{
  "hidden_size": 256,
  "head_dim": 64,
  "vocab_size": 8192,
  "norm": "rmsnorm",
  "positions": "rope",
  "extras": ["exclusive self-attention", "hashed n-gram embeddings", "skips across layers"],
  "init_std_qkv": 0.0355,
  "init_std_down": 0.0,
  "optimizer": "laprop",
  "learning_rate": 0.00124,
  "max_grad_norm": 0.5,
  "warmup_steps": 462,
  "max_seq_len": 768,
  "train_tokens": 179700000
}
Each number is 50 + 12 x the weight over its row's rms, rounded and kept within 0 to 99. Layers, rows and columns count from 0. The size before them is the row's rms in percent of the matrix's.

# layer 4 MLP down (transposed), 1536x256, rms 0.0772, rows 605-659, columns 0-63
090:49 44 47 57 66 37 60 54 73 61 57 87 43 70 39 39 50 43 53 65 37 29 50 33 37 49 70 49 58 56 21 52 41 47 65 51 63 45 52 35 42 52 51 57 43 55 85 55 68 24 59 49 59 70 51 46 40 39 64 53 46 43 53 42
091:40 50 49 25 45 56 63 50 39 72 48 55 50 51 52 57 61 39 71 34 39 56 41 58 54 53 57 47 70 46 67 64 59 52 73 42 59 33 45 53 58 53 42 35 76 31 40 54 41 47 51 55 64 65 26 57 68 60 44 53 33 48 20 61
105:48 49 20 51 48 39 71 56 48 37 91 66 59 65 69 49 47 72 43 52 48 53 47 37 58 48 56 26 61 67 44 48 58 50 43 50 65 61 33 70 33 52 72 67 64 73 59 45 73 49 55 63 47 50 48 45 43 43 74 38 44 40 47 68
070:47 58 76 49 48 65 42 36 43 53 60 43 61 49 31 52 45 78 63 35 47 30 50 39 46 69 52 79 45 30 40 65 20 44 52 38 65 48 63 28 33 29 57 34 65 46 73 43 45 52 56 45 62 57 39 49 51 60 70 37 35 52 31 54
100:40 56 37 49 54 34 46 59 51 64 47 52 63 59 28 41 47 69 46 54 39 42 46 40 30 55 52 52 67 36 51 52 36 50 39 64 47 52 78 46 39 56 37 46 52 38 68 51 55 35 54 70 65 43 43 47 42 62 51 57 51 59 37 45
081:35 44 58 54 37 44 73 61 35 36 56 48 58 45 00 59 70 59 44 48 52 52 59 68 49 50 30 39 50 34 54 55 48 77 48 70 46 40 75 39 51 82 58 49 51 49 41 35 39 66 73 40 54 68 36 49 50 49 52 48 39 43 54 42
095:72 74 34 41 53 59 50 74 23 50 59 32 36 32 71 36 46 47 44 62 39 57 53 43 64 51 59 61 34 52 37 50 58 37 47 46 35 62 56 57 59 52 44 42 48 48 52 29 36 71 43 56 34 51 38 41 48 28 62 59 61 46 59 68
108:41 57 40 44 45 56 43 48 49 57 61 53 66 43 41 51 40 20 56 53 36 39 34 35 62 71 53 38 43 50 69 46 49 49 41 53 42 49 16 50 50 45 39 38 57 56 65 49 49 41 25 56 59 25 53 45 57 42 56 75 47 63 38 58
090:42 26 42 61 56 72 47 53 34 54 60 73 55 66 26 68 46 69 27 38 57 39 62 46 62 41 42 51 49 53 27 55 68 62 52 47 63 56 53 39 47 58 43 46 39 56 51 44 69 85 57 50 58 54 36 45 34 45 46 41 60 53 59 32
111:54 51 46 30 55 55 65 64 50 36 49 56 49 28 59 36 48 55 59 41 39 55 34 52 70 34 37 50 46 47 42 33 41 19 53 73 56 32 52 64 38 47 73 32 49 55 33 28 53 50 51 22 42 41 61 57 70 50 50 51 41 49 63 65
102:55 37 62 43 41 66 48 62 41 38 37 35 44 52 55 50 59 39 56 54 71 55 36 24 64 34 33 44 29 53 52 44 59 50 64 59 45 41 36 44 45 56 64 36 46 40 53 42 59 35 51 73 35 46 44 47 49 51 39 51 35 36 57 61
092:42 53 56 61 58 62 34 52 39 95 31 49 45 60 64 42 47 48 50 47 45 67 56 36 59 57 43 52 35 56 65 59 61 57 29 24 56 65 66 43 41 49 55 30 51 43 65 47 48 34 55 66 31 73 66 42 36 51 51 36 45 83 57 50
107:39 51 68 43 55 41 47 46 48 53 45 67 58 76 43 33 61 72 49 55 49 53 64 52 43 52 55 26 54 60 65 59 52 49 33 43 43 63 53 40 49 36 38 33 34 39 55 35 52 47 63 37 60 42 30 64 64 38 30 69 36 56 60 35
115:58 70 51 59 22 48 47 86 56 26 57 44 40 42 44 58 43 33 46 37 40 70 56 43 45 56 25 55 50 54 49 52 70 50 28 44 40 66 67 33 46 55 54 72 61 53 35 64 57 65 67 62 36 60 66 42 32 71 53 43 57 53 53 49
096:34 34 66 56 64 45 43 52 61 53 20 30 68 43 36 40 52 46 50 63 54 34 67 44 65 34 45 47 52 49 53 46 66 64 75 51 49 57 47 54 46 73 52 41 52 56 45 29 52 59 76 58 50 77 51 62 39 47 52 59 41 50 61 54
106:46 56 55 42 52 34 58 62 42 22 69 53 45 35 00 31 42 50 56 33 50 36 62 50 51 46 48 32 52 50 59 43 56 49 50 43 43 70 47 58 54 55 45 54 54 70 42 35 44 51 58 62 47 55 52 53 76 64 50 42 60 51 44 55
110:62 58 26 62 40 68 57 24 42 39 51 47 61 71 50 38 61 41 65 49 29 38 54 35 42 47 25 37 42 51 32 51 49 44 74 53 37 70 41 39 51 70 69 48 52 87 40 46 68 59 34 33 47 28 50 39 25 37 45 42 43 45 48 55
095:60 58 55 56 61 54 46 66 55 38 30 42 25 61 37 58 37 59 58 57 47 37 83 43 55 57 58 28 49 37 63 52 28 45 52 49 36 33 59 54 67 58 60 49 26 52 46 58 58 85 42 59 39 45 59 53 63 51 46 48 34 24 61 47
092:44 56 31 57 39 62 31 43 49 60 62 70 60 31 00 58 52 46 48 31 38 31 58 57 54 40 46 49 48 32 56 53 41 53 50 48 46 64 38 41 25 56 51 45 53 48 35 34 47 48 38 49 49 54 38 42 47 58 56 24 62 38 49 58
111:35 74 41 53 41 39 59 71 50 57 57 50 65 62 41 40 59 56 53 45 50 65 21 41 56 34 55 46 43 62 53 36 49 60 72 48 42 42 57 41 67 49 43 28 22 50 61 39 44 59 77 53 52 32 35 41 68 61 50 54 57 46 61 38
102:50 50 53 36 37 57 48 41 47 50 39 76 54 50 60 50 51 27 37 50 37 55 62 42 62 49 38 50 34 39 43 48 59 33 46 14 51 53 40 54 66 37 64 55 25 58 47 48 69 57 52 76 36 57 64 61 32 66 53 33 52 46 51 52
098:66 62 54 46 52 36 50 54 46 32 46 46 60 41 02 57 35 33 56 51 42 66 48 48 65 44 32 31 65 65 53 43 53 38 41 43 36 58 51 71 43 36 50 52 56 55 27 55 38 45 35 60 60 71 47 32 61 57 73 31 63 44 47 45
101:29 40 31 43 39 60 49 31 43 76 46 56 54 56 78 49 55 70 44 58 45 44 57 70 49 21 57 60 50 64 48 45 22 58 53 25 44 49 53 60 31 39 63 58 35 45 50 49 47 37 49 46 49 43 54 41 52 53 71 70 27 63 47 38
110:77 30 28 43 41 56 50 45 51 47 50 51 41 51 66 60 58 53 26 77 53 47 44 66 55 50 40 65 38 61 38 57 49 60 40 37 39 78 32 33 36 46 38 37 39 38 61 53 40 51 61 39 48 49 42 68 37 73 67 53 45 48 46 47
094:42 42 52 30 71 77 54 46 35 34 45 35 42 44 54 57 39 38 63 60 53 42 53 43 29 66 68 42 44 56 42 53 61 53 38 47 43 66 61 76 73 49 56 41 49 57 52 46 77 77 51 50 51 55 43 45 39 53 42 47 68 39 58 29
115:45 51 51 43 44 26 45 56 69 68 51 41 45 38 36 54 44 33 47 60 45 55 36 46 58 36 65 35 48 41 47 42 47 29 26 45 47 45 66 53 40 60 39 35 67 62 69 35 41 43 44 34 58 58 31 72 56 58 35 46 27 48 63 47
106:53 50 56 60 36 67 61 56 48 53 53 25 49 31 30 58 57 57 52 43 69 60 51 56 62 48 40 67 50 37 59 67 33 40 59 49 58 37 64 60 60 27 39 43 56 24 42 66 53 83 68 62 73 49 37 77 41 57 42 66 32 39 64 48
111:50 45 42 47 57 36 32 35 35 48 30 41 39 20 74 53 50 60 49 58 52 46 64 44 38 23 60 51 29 39 53 38 58 33 50 49 35 66 45 53 53 51 60 40 41 61 51 86 62 49 56 62 49 49 68 65 34 54 71 52 41 48 60 78
110:45 39 54 68 42 52 33 37 69 41 49 50 52 33 65 62 41 66 39 55 68 35 69 61 50 16 31 42 31 44 32 70 45 59 49 53 55 67 27 70 59 66 55 42 63 30 57 32 57 45 62 35 47 43 62 25 28 60 46 42 36 37 49 46
105:64 68 74 54 55 53 50 31 44 50 41 32 56 65 39 44 32 39 48 40 45 46 41 48 35 32 59 46 41 39 37 42 59 40 59 45 58 69 12 53 41 54 46 68 31 61 22 42 52 67 41 38 41 73 71 61 48 52 44 48 39 48 55 40
086:47 52 44 49 51 35 57 35 37 49 36 57 51 60 61 62 56 58 39 43 50 42 49 60 53 24 33 60 39 50 79 74 49 53 43 64 24 58 39 37 48 63 54 51 54 51 41 64 39 49 77 48 45 50 54 39 49 46 71 59 47 47 45 54
118:53 43 37 48 54 45 58 36 68 63 60 56 62 68 49 44 49 75 62 46 44 32 39 50 58 54 60 59 46 48 69 53 42 46 46 33 47 56 57 44 50 47 45 68 51 55 54 56 42 68 59 51 53 45 62 46 53 53 45 52 58 51 65 43
100:56 63 16 49 61 43 64 25 54 47 49 62 50 33 62 58 61 61 36 47 54 70 49 55 56 35 25 54 61 41 82 39 47 37 64 43 69 57 34 52 66 58 61 49 28 55 54 60 70 54 43 25 30 55 68 42 41 52 67 68 67 41 50 66
092:39 30 51 44 51 58 38 45 53 43 40 48 67 45 13 60 55 49 34 58 58 54 55 45 53 67 42 56 53 53 28 49 36 71 44 36 47 15 61 44 50 36 50 54 52 42 52 45 37 56 50 47 52 41 41 41 47 42 43 45 62 35 48 69
096:31 24 36 70 54 57 36 49 29 56 27 48 57 44 26 63 51 48 45 30 45 47 40 48 75 45 47 44 54 53 64 53 49 42 49 58 36 69 55 26 47 48 53 46 45 40 48 63 57 67 84 46 62 49 47 39 40 35 33 39 55 60 54 54
100:66 57 48 68 64 39 47 66 48 57 49 41 37 48 65 46 48 59 43 61 45 43 46 53 32 40 58 65 25 53 46 52 72 49 24 61 57 38 57 58 42 45 31 39 37 38 71 31 65 45 34 39 53 36 51 46 57 29 56 51 38 76 57 37
103:61 62 43 44 48 64 55 77 52 60 52 79 63 70 46 41 40 37 60 31 50 72 46 71 48 48 34 37 57 45 41 54 52 60 51 62 66 61 59 45 56 72 56 67 42 81 30 22 55 54 60 50 43 47 60 40 61 50 44 38 53 43 50 31
103:52 42 33 44 50 55 63 47 68 51 72 41 43 42 24 48 21 51 45 31 67 48 28 55 58 51 41 49 32 66 61 41 61 37 29 39 62 79 42 55 32 36 69 61 37 55 41 54 45 57 64 47 37 53 62 29 42 75 37 54 28 57 59 58
095:45 64 65 52 73 51 62 64 70 44 58 38 48 45 35 42 46 69 64 62 17 32 57 52 46 44 35 29 42 48 67 64 45 58 47 43 52 51 55 60 34 64 45 37 83 64 38 46 58 52 54 74 58 59 33 51 68 49 65 43 45 62 56 54
094:45 42 53 51 45 74 53 39 39 32 41 51 64 28 63 46 65 25 49 67 61 50 57 43 58 43 45 55 40 47 44 42 80 61 73 75 38 42 60 37 55 40 60 66 35 55 55 60 53 51 50 54 59 36 64 39 24 65 66 51 50 46 55 38
105:63 47 51 54 50 43 46 30 56 74 46 41 46 52 57 47 53 25 56 84 37 50 58 44 73 46 56 56 62 54 38 76 64 42 36 54 43 74 59 42 34 53 57 75 50 34 54 23 39 48 65 62 64 58 56 50 67 51 28 53 48 51 61 47
099:38 60 55 62 55 68 52 50 65 32 51 94 60 61 45 23 45 66 43 64 63 44 61 61 46 50 63 52 45 39 30 51 39 55 53 47 45 40 26 43 66 63 41 57 50 48 47 33 18 52 50 51 54 42 39 47 56 58 22 62 52 46 42 49
096:38 35 45 80 55 61 31 58 64 34 63 69 51 51 55 38 36 63 82 42 48 36 35 33 39 47 48 57 39 69 58 46 63 61 64 54 51 50 48 51 57 53 55 48 35 56 49 34 79 51 67 67 51 36 35 38 42 42 58 52 35 57 62 62
100:46 51 69 60 57 46 36 47 35 42 54 22 48 41 66 46 54 58 46 32 32 51 50 32 51 54 37 49 42 49 53 66 32 60 28 54 59 52 47 62 68 47 52 61 55 58 29 43 53 57 78 40 56 49 50 31 73 50 55 52 69 55 35 27
097:56 37 54 29 60 59 56 64 58 48 58 62 52 49 59 45 45 49 65 51 29 26 80 51 48 59 61 40 38 47 57 34 62 35 32 39 52 51 58 77 64 56 21 39 58 63 72 57 57 49 60 60 55 40 48 64 55 57 49 45 62 59 55 61
098:43 57 40 49 30 39 49 59 48 46 62 60 64 55 50 73 53 36 57 55 80 44 56 53 55 38 51 58 33 38 44 31 71 47 39 24 32 68 41 50 52 43 49 58 45 52 79 49 42 57 29 58 30 38 68 57 54 49 56 65 52 66 64 47
106:46 39 37 59 53 38 44 41 48 47 49 64 37 48 68 48 47 42 50 57 48 42 52 27 45 56 61 55 41 46 52 52 45 68 69 56 40 41 44 56 67 32 65 34 45 51 85 50 41 32 46 68 59 47 77 48 44 14 62 44 34 48 40 63
106:52 43 58 51 45 60 56 34 43 29 46 82 52 41 55 56 78 43 32 58 58 47 43 38 47 63 52 64 52 46 52 52 63 38 54 55 41 60 52 36 66 48 57 44 21 47 81 50 37 52 60 36 50 45 72 68 30 23 78 31 48 40 56 47
108:04 37 39 46 33 43 72 41 59 41 49 56 58 59 36 69 29 43 46 52 45 49 46 66 59 70 47 33 52 49 48 42 55 52 42 71 22 24 50 56 55 57 56 42 51 45 84 56 39 52 49 57 54 57 20 53 72 40 20 44 59 39 24 42
111:38 27 37 50 53 55 45 30 47 46 43 59 61 37 79 43 34 43 47 36 54 64 37 41 46 54 58 43 48 46 45 51 51 46 51 65 56 60 28 60 22 40 55 75 69 36 58 56 35 34 71 46 26 44 45 43 42 46 41 48 38 28 54 59
098:59 59 58 46 53 50 51 60 51 41 46 54 69 55 26 56 60 25 56 61 79 54 56 65 48 43 59 48 43 48 28 42 56 41 29 43 36 56 45 44 44 45 56 62 51 50 46 31 51 68 46 70 49 55 37 47 37 48 57 27 58 57 49 57
094:59 78 64 41 29 62 47 60 76 53 57 47 38 29 37 72 45 57 69 52 76 40 62 57 29 55 56 46 36 48 52 46 51 45 38 37 53 24 52 56 55 55 45 69 45 66 46 67 42 56 36 45 38 65 31 46 47 64 64 49 37 44 48 57
109:44 54 51 51 13 29 53 51 38 43 56 37 43 40 32 35 35 29 47 50 45 57 50 53 55 52 57 58 34 30 36 36 51 56 47 53 39 43 45 31 42 19 45 48 35 23 44 50 42 46 41 68 46 57 51 29 62 53 55 45 37 55 50 53
096:51 18 42 49 52 38 35 63 64 60 48 60 56 40 00 43 47 62 60 39 47 38 73 56 41 65 50 49 60 32 62 51 46 52 29 30 70 37 61 56 59 61 52 54 39 75 37 30 46 35 46 71 55 61 59 56 79 63 64 45 59 54 43 50
099:66 48 59 39 59 59 46 28 55 54 44 60 68 57 32 66 50 40 40 59 52 52 63 68 54 61 38 56 45 40 51 53 44 35 50 71 38 53 45 60 60 31 59 47 38 54 51 49 44 48 32 52 56 52 60 50 59 75 58 58 54 65 51 40
# layer 4 MLP up, 1536x256, rms 0.0929, rows 606-659, columns 0-63
088:63 30 58 53 60 50 34 74 49 42 72 38 36 46 53 30 29 52 48 42 60 51 45 76 36 45 45 54 55 50 33 44 44 37 41 65 35 53 50 59 26 31 57 85 33 58 41 47 43 73 36 36 46 35 54 36 48 79 20 49 55 32 67 38
104:37 41 50 34 41 34 45 53 40 69 53 46 43 18 44 51 65 52 40 29 59 50 52 57 42 58 56 48 65 49 45 60 38 45 66 60 64 49 52 22 55 42 63 47 62 36 56 46 20 52 54 50 48 61 47 48 46 34 44 51 63 50 17 46
078:49 63 52 65 46 33 43 74 45 24 64 44 26 59 59 57 71 44 39 65 71 38 58 42 54 78 46 45 56 48 48 32 28 46 38 40 50 51 35 51 53 36 53 41 41 71 55 58 40 38 44 46 48 38 63 54 39 60 29 33 61 30 41 54
097:67 45 37 53 68 69 30 44 56 47 47 35 27 59 59 42 60 42 43 57 51 51 63 84 53 50 56 50 54 37 62 60 43 47 56 41 40 47 62 28 66 37 53 71 42 49 50 80 57 76 37 54 61 52 58 48 72 62 41 49 51 48 55 57
085:44 49 16 38 58 41 45 49 38 54 55 43 46 47 48 48 46 59 66 49 62 56 44 45 41 49 73 56 64 48 60 27 66 43 49 38 61 62 33 34 44 54 39 54 54 61 58 62 54 33 33 50 55 44 57 37 30 66 43 55 48 51 53 64
091:29 62 37 49 52 49 43 40 60 66 58 46 58 40 50 42 63 62 41 42 41 51 44 53 35 68 60 67 83 65 64 46 41 41 40 69 40 32 54 56 50 49 34 49 46 50 45 61 29 55 71 47 71 49 55 54 43 33 42 48 63 60 47 47
106:68 45 31 35 56 63 48 60 29 64 61 29 54 55 52 60 67 49 69 24 42 67 36 67 62 42 53 48 35 66 51 47 54 42 51 41 49 52 52 51 52 51 40 29 62 71 54 47 62 56 41 61 26 52 48 61 27 64 59 53 66 32 44 42
088:59 30 20 43 57 57 40 47 38 44 51 51 44 41 68 47 51 38 50 50 37 62 36 57 53 59 49 60 50 67 38 56 66 55 58 57 37 46 62 53 54 36 55 33 40 47 43 64 35 41 32 53 81 61 63 48 48 74 68 24 54 49 63 52
106:43 65 64 50 52 37 73 70 45 61 71 48 37 49 66 43 41 41 83 39 39 50 60 58 39 58 44 39 26 45 51 53 27 36 57 55 57 34 45 43 46 64 53 41 46 45 58 30 59 53 54 46 45 48 29 79 51 43 45 41 59 45 41 50
100:44 50 49 45 53 49 63 49 51 35 45 21 65 27 53 55 53 45 46 60 46 43 72 50 71 52 40 49 44 39 29 50 45 66 52 56 53 22 59 57 57 60 64 69 59 36 25 29 47 51 51 39 64 71 39 57 52 73 49 40 56 42 40 38
091:71 48 39 36 34 53 66 57 33 29 61 57 48 46 62 38 54 58 41 60 48 54 49 68 35 49 55 41 81 45 62 48 59 58 47 54 35 31 60 40 21 56 61 52 41 52 27 49 63 43 61 61 69 62 62 38 47 45 51 61 53 64 68 55
118:51 38 47 49 54 40 50 55 63 51 55 46 58 50 51 51 59 65 30 46 61 60 55 50 29 59 74 37 40 54 64 50 45 49 75 31 41 56 52 53 52 69 66 53 31 28 54 35 37 33 55 47 54 52 37 71 59 57 50 64 63 66 50 74
122:66 45 52 52 52 48 53 38 45 52 51 47 53 42 52 46 51 53 46 54 68 54 38 53 47 52 53 34 74 67 51 42 33 59 71 44 58 46 40 54 51 80 48 40 14 26 48 39 25 24 45 25 35 49 25 62 58 41 45 43 53 35 35 43
093:62 47 42 64 61 31 54 39 40 45 50 42 47 55 44 44 50 49 60 58 37 61 43 63 35 45 52 55 48 64 62 63 47 46 46 49 87 61 43 24 29 43 62 34 39 66 60 61 68 41 58 35 48 54 55 45 51 44 57 28 44 47 35 59
111:34 48 40 61 48 32 55 60 78 57 34 50 59 38 51 41 58 32 53 74 49 64 41 43 29 58 45 23 66 49 44 29 53 39 39 48 38 44 41 51 55 46 50 54 51 67 49 39 61 60 61 57 59 49 49 31 31 53 49 33 33 40 40 56
116:25 70 37 60 47 69 57 41 66 49 59 54 47 35 52 44 50 55 43 53 43 55 42 40 60 48 40 34 40 68 51 63 21 39 69 61 39 46 52 49 57 63 58 62 47 72 25 49 20 72 65 50 67 66 38 42 47 57 35 47 57 58 51 50
092:51 67 37 62 40 35 63 47 36 61 73 45 45 49 58 51 59 46 41 46 40 56 31 59 39 56 52 75 72 52 47 21 22 33 69 47 38 47 53 22 66 54 49 41 40 44 56 73 50 54 61 61 60 23 70 53 44 55 48 50 57 49 67 42
092:67 56 61 30 57 30 34 53 24 43 33 43 57 77 50 57 64 51 52 64 47 43 50 52 70 50 59 53 55 52 32 63 49 52 56 41 77 43 54 46 51 50 52 59 52 44 64 45 54 54 38 45 66 33 55 49 60 58 48 54 45 32 58 52
116:35 51 40 39 37 50 69 57 69 49 73 30 68 45 55 47 64 56 48 46 56 44 45 60 63 71 60 37 50 44 49 32 41 36 73 35 46 47 55 63 57 70 51 60 43 59 34 64 25 50 48 56 43 46 51 60 71 58 62 59 63 35 74 62
104:56 48 27 58 37 52 56 49 33 42 75 48 56 42 59 48 47 30 40 16 44 55 50 46 46 53 32 62 47 46 52 72 44 41 70 58 51 54 34 48 60 67 60 53 63 33 48 64 55 45 62 48 64 46 44 40 56 41 31 33 69 46 55 48
104:41 51 38 77 46 31 65 66 36 28 52 31 49 17 45 57 51 56 54 30 52 71 25 63 52 57 47 42 38 39 62 78 39 43 35 70 54 50 55 56 48 50 46 45 62 69 63 41 29 60 66 51 49 43 65 61 49 66 28 50 54 54 47 40
104:44 46 49 66 54 27 46 70 30 53 48 54 61 49 48 46 57 30 46 23 46 61 66 71 41 62 53 46 36 27 64 58 74 49 36 66 63 30 50 47 64 52 55 40 60 70 34 46 55 78 50 53 53 63 43 77 32 64 54 40 50 55 56 59
114:59 43 53 53 33 57 68 43 59 47 56 54 51 66 64 41 62 33 45 47 47 46 51 72 56 33 51 54 46 67 57 39 36 51 69 37 49 41 49 31 54 39 55 64 55 73 33 53 34 52 40 65 49 46 62 55 45 42 45 54 58 52 62 43
090:47 56 50 69 47 47 43 39 59 50 78 51 73 38 59 43 49 55 27 50 68 56 56 50 41 62 42 33 58 38 51 63 40 49 74 46 47 49 53 19 46 69 49 36 29 67 50 51 51 41 52 50 46 44 37 51 58 71 46 61 45 55 60 43
110:51 49 44 54 77 63 42 50 79 35 40 40 63 51 62 37 63 53 33 64 64 38 61 50 55 59 64 54 56 42 60 55 53 47 50 65 43 46 66 38 30 45 48 50 49 37 51 52 27 69 38 42 56 52 57 44 31 43 47 43 52 50 61 59
108:47 49 53 32 79 34 66 51 65 57 67 36 46 58 60 35 44 52 68 52 52 44 54 65 60 47 56 38 65 30 48 73 52 51 49 30 51 49 64 48 45 49 62 60 60 50 37 71 43 64 40 64 81 53 66 58 39 65 27 50 48 42 49 43
110:50 47 35 72 66 57 49 36 50 41 46 42 56 54 71 49 41 67 72 29 62 58 67 54 33 57 51 53 52 36 48 46 54 56 55 52 48 27 66 21 48 50 38 70 43 56 48 63 57 56 49 44 41 37 45 51 53 45 60 36 43 43 48 52
116:54 49 48 43 44 56 52 48 41 48 61 52 70 38 51 42 67 40 58 56 46 52 46 46 45 59 66 57 40 40 50 24 54 50 57 67 72 48 41 48 66 56 50 50 50 73 57 55 43 54 56 41 51 60 32 71 34 79 53 49 65 53 46 30
101:46 61 29 87 63 57 42 43 67 61 43 58 65 36 64 43 56 42 65 68 31 48 50 32 58 60 52 63 45 65 38 50 57 47 52 37 55 35 54 50 42 46 64 43 50 74 50 43 40 20 50 29 48 63 53 42 65 50 54 49 53 61 48 36
085:45 27 65 72 48 49 38 61 63 73 51 50 42 30 71 45 40 63 56 52 58 34 78 42 60 59 54 45 71 38 32 42 53 69 56 32 51 38 40 44 43 57 39 46 50 62 52 37 42 42 39 41 56 36 41 46 66 38 44 37 69 42 50 43
124:72 43 34 54 50 58 55 51 56 50 65 36 54 42 54 47 46 48 53 49 54 70 41 30 56 53 76 53 69 39 53 67 58 41 57 56 49 57 49 50 56 42 54 46 63 54 43 31 30 70 45 69 64 51 50 54 58 45 42 32 41 52 41 43
100:53 38 55 49 29 29 52 69 37 66 51 46 46 48 57 52 45 36 70 29 39 74 45 83 56 82 59 60 45 61 45 64 49 39 58 59 59 35 42 43 50 55 55 48 78 63 37 51 42 59 58 40 66 48 33 54 57 59 51 42 57 59 37 51
092:46 57 51 56 45 53 48 39 39 52 49 29 40 39 46 50 60 39 28 55 60 66 45 64 37 43 56 29 55 25 57 62 66 55 60 38 42 62 17 45 43 74 54 34 48 42 51 80 41 56 54 36 58 41 55 63 41 53 37 59 74 33 46 37
098:39 55 56 40 48 56 31 44 71 59 56 46 48 47 53 37 44 60 67 46 44 47 70 38 68 50 52 46 59 55 27 36 48 66 66 38 71 38 49 67 56 55 50 58 48 57 59 56 49 46 45 39 67 42 67 55 65 40 49 39 50 44 57 57
099:56 64 45 24 48 43 63 61 18 58 53 44 55 39 42 45 51 64 76 49 53 60 49 47 44 69 63 42 59 36 56 46 58 47 52 80 58 30 28 49 43 45 54 50 56 59 27 56 54 61 23 29 59 35 48 65 49 47 43 53 46 41 77 41
106:30 48 37 44 66 67 73 52 51 58 39 48 53 48 51 38 53 57 58 60 49 54 54 50 55 54 64 32 65 47 49 57 49 45 72 61 39 58 27 52 67 60 68 45 60 42 44 53 18 43 40 52 59 68 38 39 41 62 16 36 61 47 49 53
105:58 21 40 52 44 51 73 45 52 41 75 58 34 69 52 47 38 33 51 40 77 47 44 63 39 80 53 35 62 55 68 34 24 74 52 28 61 51 41 19 56 64 80 40 48 49 55 50 61 63 58 38 46 48 28 33 40 47 51 40 61 23 36 53
097:65 54 53 67 55 19 53 37 61 46 40 47 48 47 54 57 68 62 51 28 47 55 60 75 49 49 70 44 52 66 51 44 37 49 61 49 43 38 41 28 37 75 54 43 49 57 54 31 63 56 55 54 54 46 62 39 67 51 59 48 58 48 07 42
097:52 57 50 50 56 45 35 44 61 44 92 38 41 56 54 34 43 59 41 42 50 47 56 46 72 62 65 47 52 53 74 50 29 52 29 44 62 56 51 27 64 48 48 47 50 70 41 43 55 65 51 45 61 31 63 54 67 55 47 57 59 46 53 46
105:40 77 38 51 40 42 44 63 47 56 73 50 57 37 53 47 50 36 54 63 41 47 50 62 68 48 58 30 54 53 59 39 55 42 45 66 55 38 71 31 35 34 52 71 29 52 57 63 27 52 50 31 43 56 45 44 44 61 48 29 42 49 45 52
099:59 51 47 41 41 57 61 48 36 40 57 52 69 24 58 50 40 58 43 47 50 34 42 53 56 44 68 65 73 53 44 29 52 54 63 44 59 46 19 39 73 59 60 63 48 61 34 62 43 61 59 58 56 66 44 59 26 59 32 35 43 30 77 58
093:64 51 53 52 58 54 59 32 67 54 56 49 62 48 54 36 59 37 43 41 58 40 59 55 49 56 65 43 52 53 45 58 60 65 58 48 48 50 45 42 37 46 49 69 63 78 61 35 58 45 51 38 73 48 53 54 49 48 47 62 52 20 54 74
098:56 59 33 62 47 41 50 35 37 34 56 51 43 63 56 32 68 59 44 35 50 55 44 53 42 33 77 46 53 51 46 46 45 51 49 46 54 65 49 38 40 47 38 55 31 42 49 52 52 50 33 63 62 39 77 57 19 62 33 42 54 45 47 43
092:75 57 41 39 37 79 42 59 45 31 40 61 38 32 64 39 58 43 55 54 51 45 58 52 56 48 40 45 37 45 21 47 48 54 63 50 32 68 69 40 58 48 82 63 36 57 48 44 42 47 42 22 28 44 45 54 73 59 39 46 47 62 61 77
097:48 32 58 64 50 58 54 48 46 52 31 31 42 31 52 53 56 63 53 44 30 60 58 57 45 50 59 53 48 59 54 63 53 56 58 39 81 48 40 70 74 58 53 74 56 53 56 40 48 40 53 30 40 73 43 28 61 62 42 47 54 45 22 54
105:51 63 57 61 31 47 37 38 48 46 70 49 47 39 61 47 37 64 48 43 57 40 78 59 57 49 59 53 58 69 35 40 44 56 27 45 71 51 46 49 36 48 40 54 30 73 37 47 57 28 53 48 43 63 59 43 53 82 53 55 51 38 37 40
103:55 49 47 41 36 67 52 45 54 39 63 47 63 34 48 38 57 63 27 36 52 47 61 77 53 54 43 46 42 52 53 46 58 57 52 38 67 27 51 54 51 47 53 80 58 67 49 65 47 59 32 60 37 57 55 46 52 63 49 59 46 53 28 56
109:77 62 47 52 41 58 51 75 47 42 52 44 68 37 64 33 37 37 74 69 47 49 46 51 47 48 50 53 57 67 52 47 53 43 52 80 48 52 35 52 28 61 50 63 28 50 47 62 44 52 59 51 61 62 36 70 22 62 58 66 54 46 57 48
118:73 33 36 73 41 73 57 50 54 32 58 52 59 39 49 50 49 35 48 34 44 49 43 62 38 60 68 59 62 59 45 54 43 43 47 50 54 51 66 34 55 39 64 52 50 58 37 41 14 44 40 56 50 52 42 46 61 59 48 53 54 37 35 56
096:40 40 43 35 56 56 66 61 32 62 37 55 52 59 52 24 49 32 57 63 44 70 63 54 45 56 71 54 52 54 41 38 49 49 52 44 41 43 63 49 46 43 74 54 41 57 46 51 58 64 60 48 54 32 68 33 44 48 57 40 46 37 48 57
092:60 08 40 40 60 62 56 39 40 52 49 48 59 58 61 22 63 55 45 25 59 41 43 54 62 51 62 52 60 48 35 42 51 76 59 46 46 45 49 60 33 49 43 44 50 54 51 29 65 47 59 69 30 40 34 49 40 48 40 45 25 50 60 45
106:75 34 58 36 61 65 55 90 59 28 48 29 51 41 57 59 38 40 51 52 61 52 64 57 38 69 67 42 46 55 47 43 32 55 39 41 68 51 57 49 47 57 50 66 61 97 30 51 50 61 41 32 54 57 37 61 54 61 42 44 58 61 54 69
103:26 40 23 46 37 42 69 52 72 45 51 13 61 48 56 57 64 51 65 62 51 70 42 55 37 46 43 44 56 44 47 42 49 41 44 48 51 54 43 67 62 43 57 61 54 69 42 51 61 52 45 47 63 33 67 59 60 39 23 16 67 36 48 32
098:57 30 49 45 58 53 41 43 43 54 65 50 53 23 56 45 55 33 58 48 70 48 71 39 35 45 55 39 49 35 58 69 61 46 51 60 40 24 48 42 50 31 47 55 50 53 55 60 30 40 27 58 48 49 32 51 60 62 29 40 47 64 60 67